{"num_hidden_layers": 16, "hidden_size": 96, "num_attention_heads": 3, "num_key_value_heads": 3, "head_dim": 32, "intermediate_size": 256, "vocab_size": 16384, "hidden_act": "swiglu", "norm": "rmsnorm", "norm_place": "out", "norm_eps": 1e-06, "positions": "rope", "rope_theta": 1020.0, "rope_fraction": 0.5, "qk_norm": true, "attn_scale": 0.177, "bias": "none", "tie_word_embeddings": false, "parallel_block": false, "extras": ["some layers without positions", "local attention windows", "shifted keys", "attention sinks", "value residuals", "learned residual scales", "capped logits"], "init": "normal", "init_std_qkv": 0.0618, "init_std_o": 0.0109, "init_std_up": 0.0618, "init_std_down": 0.00669, "optimizer": "adamw", "learning_rate": 0.00305, "beta1": 0.9, "beta2": 0.99, "weight_decay": 0.0, "lr_head": 0.00681, "warmup_steps": 402, "schedule": "cos", "final_lr_fraction": 0.1, "batch_tokens": 16384, "max_seq_len": 1024, "doc_mask": true, "train_tokens": 140000000, "max_steps": 8545, "dataset": "wikipedia_en"}
Each number is 500 + 50 x the weight over its row's rms, rounded and kept within 0 to 999. Layers, rows and columns count from 0. Numbers have three digits each. The size before them is the row's rms in percent of the matrix's.

# layer 11 MLP down (transposed), 256x96, rms 0.181, rows 150-172, columns 0-95
088:411480479461442521458514490446445564507504465446514537397444578416528495531482466619489349436542532541506400508469497577517492623485526492486478500463532500547489506537486446428480514513557514470467477415478535513535588471512588436546493446395516542443428488527543482456457573511563467457
098:547522502504473437525588516612482482464431436498471439566512478505444548343484498443471509566447515480521473534500502566484407414566490486455610530542467421505438512476460490557590458543415511500536423527476549498438394539491534531452517578572553572566561510532460527557507494467474489504
111:567487548457506493543556597437583554493422528509457521433569510442520432556542520493464487573406579522583517510493553542540482558446443362548515413408520451518482504565429524430553528499563486568433524420570465473536481524569553459464496465530527469463513490522491446553440589504519540517
095:497430632543420411564445415429501483530463466506497489491472574390500516527572422446521493575513525528411436465525596542505507552511496513454549528510520521423468494510621474489513508451538560531534373569456455511533469583477512501493460511544439481485490482455492421535556561407548493509
094:518401585440473524532470529506396514413504433454430533465520483456440536431519470375537572571522496516508488435529483501507490524484573427495483493458509476458509497499541398499499481588491414571428534499507523489441477439519477412478513557585450491459497540516580455532517670463505563458
099:562481470510512528536438544459468540491545472494445571484484478500436488599523527585467531506480447517498551520591497622489451551520489459556509438521544471574454615499480447488475423584515583535480477494567401570545455462452486488566548553382584582511573524488510410482500556416535501538
114:530569398517516414560576488514480535495497454543452512499521538525502480484507527439361412435524480472558554494411454467549543552545523380516484477489586562437562511510495465468448572440420457537491486495552499527506441562488500546467571425559509524527479359605503459488536512500571448498
102:445524501544500461512439544599446472430506496511471479584529531515459642460497500481507510448442448537495521587606546482485459517515586471465573463474535407390444428395520571509463541428479466462526522499578452545523557557400483622503504468496557509499468506524519575455526521547561495508
089:544521496648511469431444461478506579484520522513495415485498541438461535547470494494542455561447524478567435506502454564563573510426474537498490598520427595504428552525462511557560575488416486464472561597501543489480481513466508552496467436531539491385417536453503511451498415512497489371
120:428468488554557483474547533531455460621426472567563479472492528445552464532422531485569541457574515483536429393529476600445563426600514462529467525435494528469497549489515495530597421482462562507441483471487562482507451474535480437532444511593524470452402434459514531500504538384512561524
095:460505526557541455515467549400467521547599546504565505554454506567424522597483482499588479477584562457500518436585542440541480545577602589435456512474439587574506572497489438450501502488564494463479505569484488410502547419486457502564376461476549467500468518445553499473504456517517451523
091:506371520582511433525506570474472458544510469459484452439500433523418464515574477587456509531487512439570482500488590429539563502518440480468489475472473489482511518583532348483508467487508510442419570482477456472689529560553487493533475491516518578431529490509461508530418441485512477558
099:517450493564545517537514593492578598486472422433473463494509536576556561607494531494483608468519566467452440484459463503510567511554517514544426519502487531576526456557555463512516548596504483503571499472491538417450491615440542516500559505521420481490426509572420373454443480497463522439
105:547544480491433470522446458558529537413557564534524498478493482490511520393454501457521457520469550545443564543496438419551486473549515447464605492567485435481445596559533502499474574421581556488491499392508464455512544539460694498417491463473506532507526502564501522501579564477548525463
108:586500601464547495539506566538542547548515502571554546481519427569564370476418557536538462450596519550466471546465513498438492611462574481460592521442472560491501485576462511538544565494549569593549448484534496490491494423469536543445435545495471467533503431404496477529481581471556503513
098:539539482514524418528476402428502429486503505556618465533445514510406498441486495535425539551622562542434438456476495487464434467518456570478559543595488518438555513454528514553446448441497532481611425550502431529490526547497566549548494512439529498596505469528514530562543406562564493521
105:478590476450506510533467532511420500544480443573499540606513489552443430490435542520524482448448436460502484513474406474506512473465457413580465435482512399434529379536536586539487480532490476586502486496622421452405525439502569499517427473593510559530585538480479480526520563528469484538
093:488496491503511439502529559375451411541521471511524474463495476519522543461500535503457550582438547444554547513446400602551506463488520444519448509533453467468512438428475490503539482529480482604489437434569451475558373537566390431446380559496560561455526522483488459451514498432497515576
105:450471504497473556567539507431478586576521528525455499460555484422460535509453536439587422477488520442420515472482385591510501573560452463540509460482428422535522538490425421534544481554438559545446538502425535558544520482499539448506543539497515347512570420536530444500520544430492558456
100:526462560498529484494536557499543519575551479556561505440528512545528602482469502579553546532543497492610614550519489507491495522614530413520510558505423465448588483547531532495545595588441503519487434515528529448547517441468438455397532563511504537438544417430512413525416465470456556500
103:534507565477514527601488478439440461456455503491477540532516509479449465490484503463494529513511400497576474488571500552480512544558497409514501444509430468442437491552453400414545443545572585484346513524585523605529477618472529480476526470495549580470518555546481595564564553497534461484
104:457532463467433650611452485536475453484532506513462504540437464507546417513422535605507471494456518477662557537539461511426488454469548501541476484545517487540506597552454530443519474519515540539497526542496365426452568491541469448530499516508506477503562517522520479467401497504520411413
083:422428490469556512515489539383486428506602500439506518473446519527466507538389500515516464442542593484449424449487562488461525528672556488418571435424487495507505533547499472536534540483456449572487430477464591537508522452427519465548556525472557471418476478467542494500508445500469411451
# layer 11 MLP gate, 256x96, rms 0.193, rows 151-173, columns 0-95
105:573505493531486505495555480504601550542533539419469430583401499517460502528544437419470544410522531483506436510576468459477502447487406467527545614467477450657452503481539500470541455508479421514468540528481416523480534544620545607428476450505505533456521546476484564518509475529419497501
108:460499510513561510524464528430528488506504446533600481589392543455441578585515512550539485454436462447460533379494489520456508435452497496480474488497514405574594421570474524550482618552457428477511545548478411487497584549528480579486434484493498442560496548531566527472532462465519566575
101:465488417558463466541546470478530606425452424459515566447461600433510514522453538500485442556552429577472459458452467410444478560564489568508465530502532514475444566505467485520534551438482524492480468471607561431466568542576527476525531459548437496596492548461498535463615443439556574524
094:516470544489455581523566578520480523522552544464438387503507522570519481467441506453496453480606497475440521465562446467493544451523623560447514541458496528537518558543454486490527520635451461460548482503510490516458450426558525493416416518533470519437438531486461451599522647432449513537
100:516546396602490529443534429559421388545504495492538470448517516431366555567520468460483500506441356506529462488483426508460417476551472586371534477527539441513468509491429522466458450477512583570508486543480558463435522502574466542453490508570540516464510432472502500452523525496514487540
108:604518418579487497502592471500579536431497481544546552510556494489495481491518535471489518543491414552605450451524528503529529523496586493443477578470602564434567470480488388480565644457453450518566514478526394517486463530528598489473542425536519419471472465549532497504521445503569489500
103:518506500527493531448497462536529524472439489557467459485511552531441535484489535562584520479462375530448452606609520512492524520403538567438499589505502505448473483386562460569467554570483485430423512482453480467523520503486503612559584522485517471526422428459494598605480545532554482573
094:517473387553524497424438427492395532622482450458524477457581496502426520493567534517578509473503516404483420387541430535540537496486561464489507462515509508458527612539445484497507439635540520501471583481551480494445518449422526484498494476528598557488469502501530489461470539438515446575
110:586457517493506502495478476496540510483554539416446516560451509586492468504396427514552462476508500458528515540574506490533550547429517471449490470514429511532442487468474448533580571483428392455445483510518472500473598520486515475477566424477559391531537631467450549596500496511337528509
094:469468486605551475517495459458463526447505439471589596549547543554550422510465511458504507492492530463539401469494527455598519539550529550468521488439455521497491555544480461489504540564549515466448556483529473487487582470408508550579345523466540516510473487361590490490404512455607499467
093:494511490584527546562502488520488442498494516475497427518455456579483446373458441489584516451572463505482487431462560511520493483533523440550543636493456548522521500476545493548541521591461546464450494595484581511476508489558615483385518548483539478472574478494463505644427545440466566504
100:522521483450493554489469404512376397489376483450493565535554483454446414434433594540566432480445548536576475469552489521453585515408543423549498506484536580480589459473478541495526461514566442528471490432502587523529510418467572523562501486499499533511454463496514560482549531464455438483
103:525510455583531577479537497465533515446479506449451606494503559500572476467373490444531513511554456526513444510548555489589498484450557510409504471453440472515465454500487404425528523571468397452392507579492456434428582545478584515460542374445454431504519554480482499502525481512436508472
107:543541454527578471428503477442436490493502603463594568575396520450483526476525387446529518467479463523588556558497491527553527392444398468494525475581493567528553484417522499479497524475464453460458518463485532493448486494493466497466539500457507508487536547610518549582483468566337511489
097:530485512560508550442511463489505544568543522578520533498557489545559495424529552447528484436476540444515500545470477467555506364436490533455554534424486484469435440553468460554551518510510505486507487475460554425484547434483576669591466456479501502540497501459576449411398508435461614451
104:569533477450478468429532487493448612481488564562459495539490523444419371527533478554521525387548501414533466586590438517580509563447502400520437531508551515433477471421496489427507493483505521417508490523464565516477599491471592481547549462503513447432445582492490547453501460527461516441
097:617537567491472539497521490502555413411475475490483566582545513495492538447494558511537519509468583521539548601472483542444561539574532481484468606525547465598459466566493413605498486498532480533459509505463512466480505469492473506600512440477568494443518482490569620582462408519393454523
107:549504474545484511516500506532448478443508545520517506471548508500457523479320501434644545472535459459478390465570389469539526430491483531455552480496488484563437551461506570463545508530437484500463565447499532435465496494438541531504407526472459534517376495438462522530439533400556490419
103:520483507493533479481508439517517483457450457514523501499552520565443482492494453416618529560540485455526433424516500555500565486518514502514463432434555581564553535525504468503550436589512513384467553512429507487443450533466474467545560534569407429419505455548558538647460581453505416415
100:522471512457432622451535508540540460454505545470457480445565520519576368459472486474585508476561487516486530508453430498494566483412582507487509518492469532528455500498594531563432597540477405413400478571508548507430529443571493538471481559490478573515448512467537472505425459450529620512
107:479460412516543616481475434463488428431575483422466510506502471481577484482401475451452470521425516512605467522482436496515499420459512474392573533540479556592511423582516499480574531459491467525421486522502452478437616565521467516461564454486534423513518535514473522453445436424572459496
094:572527521597552501411544509404501448517485556434532580494487477562456480465401410514500564526413481464492499505493474514458505492540497514448593548524435467450513453525485523467495615478390548523501524458555509509385512465467509546472555488469466403482505565473623442517451546409535425464
106:562500472449566504503449519463467447417501545455455534529502551500442499586516556509471485492486440440543482543545513526596573537492419459560429542495481577550468408465487442516538477574499545441406515479513518467509508418642472536456500491428581504455464464550603598427483498580406502512
# layer 11 MLP up, 256x96, rms 0.206, rows 151-172, columns 0-95
099:598561527504485534517521524503598497507547581459469472533463490547403489469533438471444522443482533467494518525593543657468540443530484538480503590451390523540410486449540396461565459551482556446570517525452475506454509489565420544572502542493478484460503541459497536606474493549405504518
104:512509456496426507447466596537469497497533455508516513553529415455506492471542467536421548506502490511458590577487509515490502495542504483430516440524430530485425438457533452496564455462461644635486473509406544471515435530522517347542514470524533605408511493431491495398526552506460451516
093:496434479459557525491461464543474530471500578489490447430498398541483513450542575535441556527495506503558532452534489555481554505426483485598504508491523495556548562497496516513485579566531484434459518563453542466499478392474407548420504501413503494523514548517472561485462506672455325496
089:467489453444472484454516532525473559627530456557507403527465491555531478557471484505473511503542470502535608435489526384397518507549482560471515474517539480551517468530477541503516532509417505412502525468466474456448580502551508500390473543342576385515454448519472535592499493551578465531
095:564533582436546537569490559483532467526461503507540453484481568491551464585498527480575454537545538481445516486529459369528504499427543538479499639542463468422490535533455515472471522461445465472524493479413570502571398452526549422523419514549438428466494515555525616508383566521498532478
107:526489546449521490618520471564555564593529494501437528507490539503519575565565589479519525523591474454485577497527481393465487530515569572520484568526521534528516530511504452474576529531509452524481425650512523510493491573505518567534533533469569471530535376412570390523468527559497536445
103:534512527448490510472442557516408594531494525536516429428501531489421560490504424524514490462390448475446472578582471512571473449478461521464568499417466406458439420360526454508505571483537483455554423523532550491547551485461464625432492506540543458454428498485522461528506531479519548419
082:548439510527488486517537578466611512451439477527491513578396482456580520447450482466443535514448509555447585557453520552500455479478481392545464558473494458545516508571632455478524553491549560471461403500514528474524567476476398525560556497438507464461551502502488546505546518432446541357
114:455539448539562471415562462464512552599491551517524550502436417452441565530417612512462547512486580458534490489590509528525404462544493542531546478492469480596533574528485506513481362579502558442531507477476499500523532538491418586497411508516504570474497470455472510426552521500601436550
091:544508545409429569468508543575514472551546567616483470484482467460481486476594444554533529529487426558505455551505487523425540452493430475441441528546571455505515413394520488504539439429493456443484455504528535500509438561544520422512653570526495520489591507556434489522510450482439471414
088:490458429496559446582484419456495480496431412497518450539447460554448580527511593371560545516479528414483506423452524511550419552544565516476525552476560450525520484581501472502475479590439459568392500472452526512471512563475519534356518516503543490535490439564503481537511556539424509560
098:439486489513584344479545549456523513384636491530490538400494513534587530558496432466448493420543463457502549509503541479497491508542370579505455542452467469506440480505520419468510505485450512531494539521510463434490494601494500514430454470509538518509576602530462419521433434473464477516
114:484525460511523582501438537505557482433558451451437539468509525543555472507425538476496540583563481577478457485515575460571457545544577554466464467479517465452460509487603398464560471564546399497379494487489558481501513499451569455428561439429459411451535519508393476478508516544439443425
105:475566478510496424523521520508556572540448450543543473405594568547523493508541482410519476473442525467567622463487510510579490531552483503543488473495417524544468445496518586538487536449532528459594480354482437521534537519624584490405468531512498505490552467473570532536411434533562492494
096:528526582482436550547554509523517439535507504591530368400522449511525554449547479521548524399505489510538512478498454424559532456475496505408486545477408435541552409449586534552465470427441479517506481442436505472465487530566462604534543505488507535610511440594503553553418490480513452489
103:535505506482540451453492540534491603501534509644474515494471553513464476437578506545555559351471514451504471519538470460536526498436500416492418464510538524475567454421530517504501485455540523499583477463423580532490553487416552470556556406585555490372474516515512472484425486506412487433
089:557506469461463537409442447423556459421430419564522413528570592408426492530541410511515525443589442568553535503546484497493541500591408512530500528474535511557507565560536479517438457509506529555416420489519481489526500555515402516558454505562525605529483507539591480532487466505502548472
106:369499601510582524489482574409529580479497463428501544548475471541531467484652528596391459527496522463534445547492602516479478536467482496484413514453558457427509431511562463587495487511562528454510419517544448532436583535507465491432504521550550439425526520496511459488515520539506486528
102:547473472501453492547471454501542519403510481546487475595558575499322548495560461484458502492462519463553455550525445642485526441476514431456501429515480527509473446569517548548473436439475530398410507575502485505495531462494448461603618524505589487572470551522506497513475460476499543493
101:488494544527470539472484470462434504532551497548498557586482478378489421533597497474409477462505525512461529482544516487492537551440465459472499547543605546550476489502499448556547358517569536509491472484461524482509548566524524493644562508450512535508528557540483628513647542497458430453
110:480551490491525518546530500591402422397642491417464478551508530459519452426478475501455533471457526519506488545491527519422444348464430424455518603494516484564484389518521485443475482437570489482541446445607524523466502534522473463518549501524512506471570582465505539423504457454488481460
086:442454495434424466548475487592460530437475428551522447525453587454533504560557566500541439409558469518455479446493522466523528522430548474481419426470571524505521535472472441470479363506606432413471517515451466487624487523492479471518503511550505548454446441526411567503542510573464567545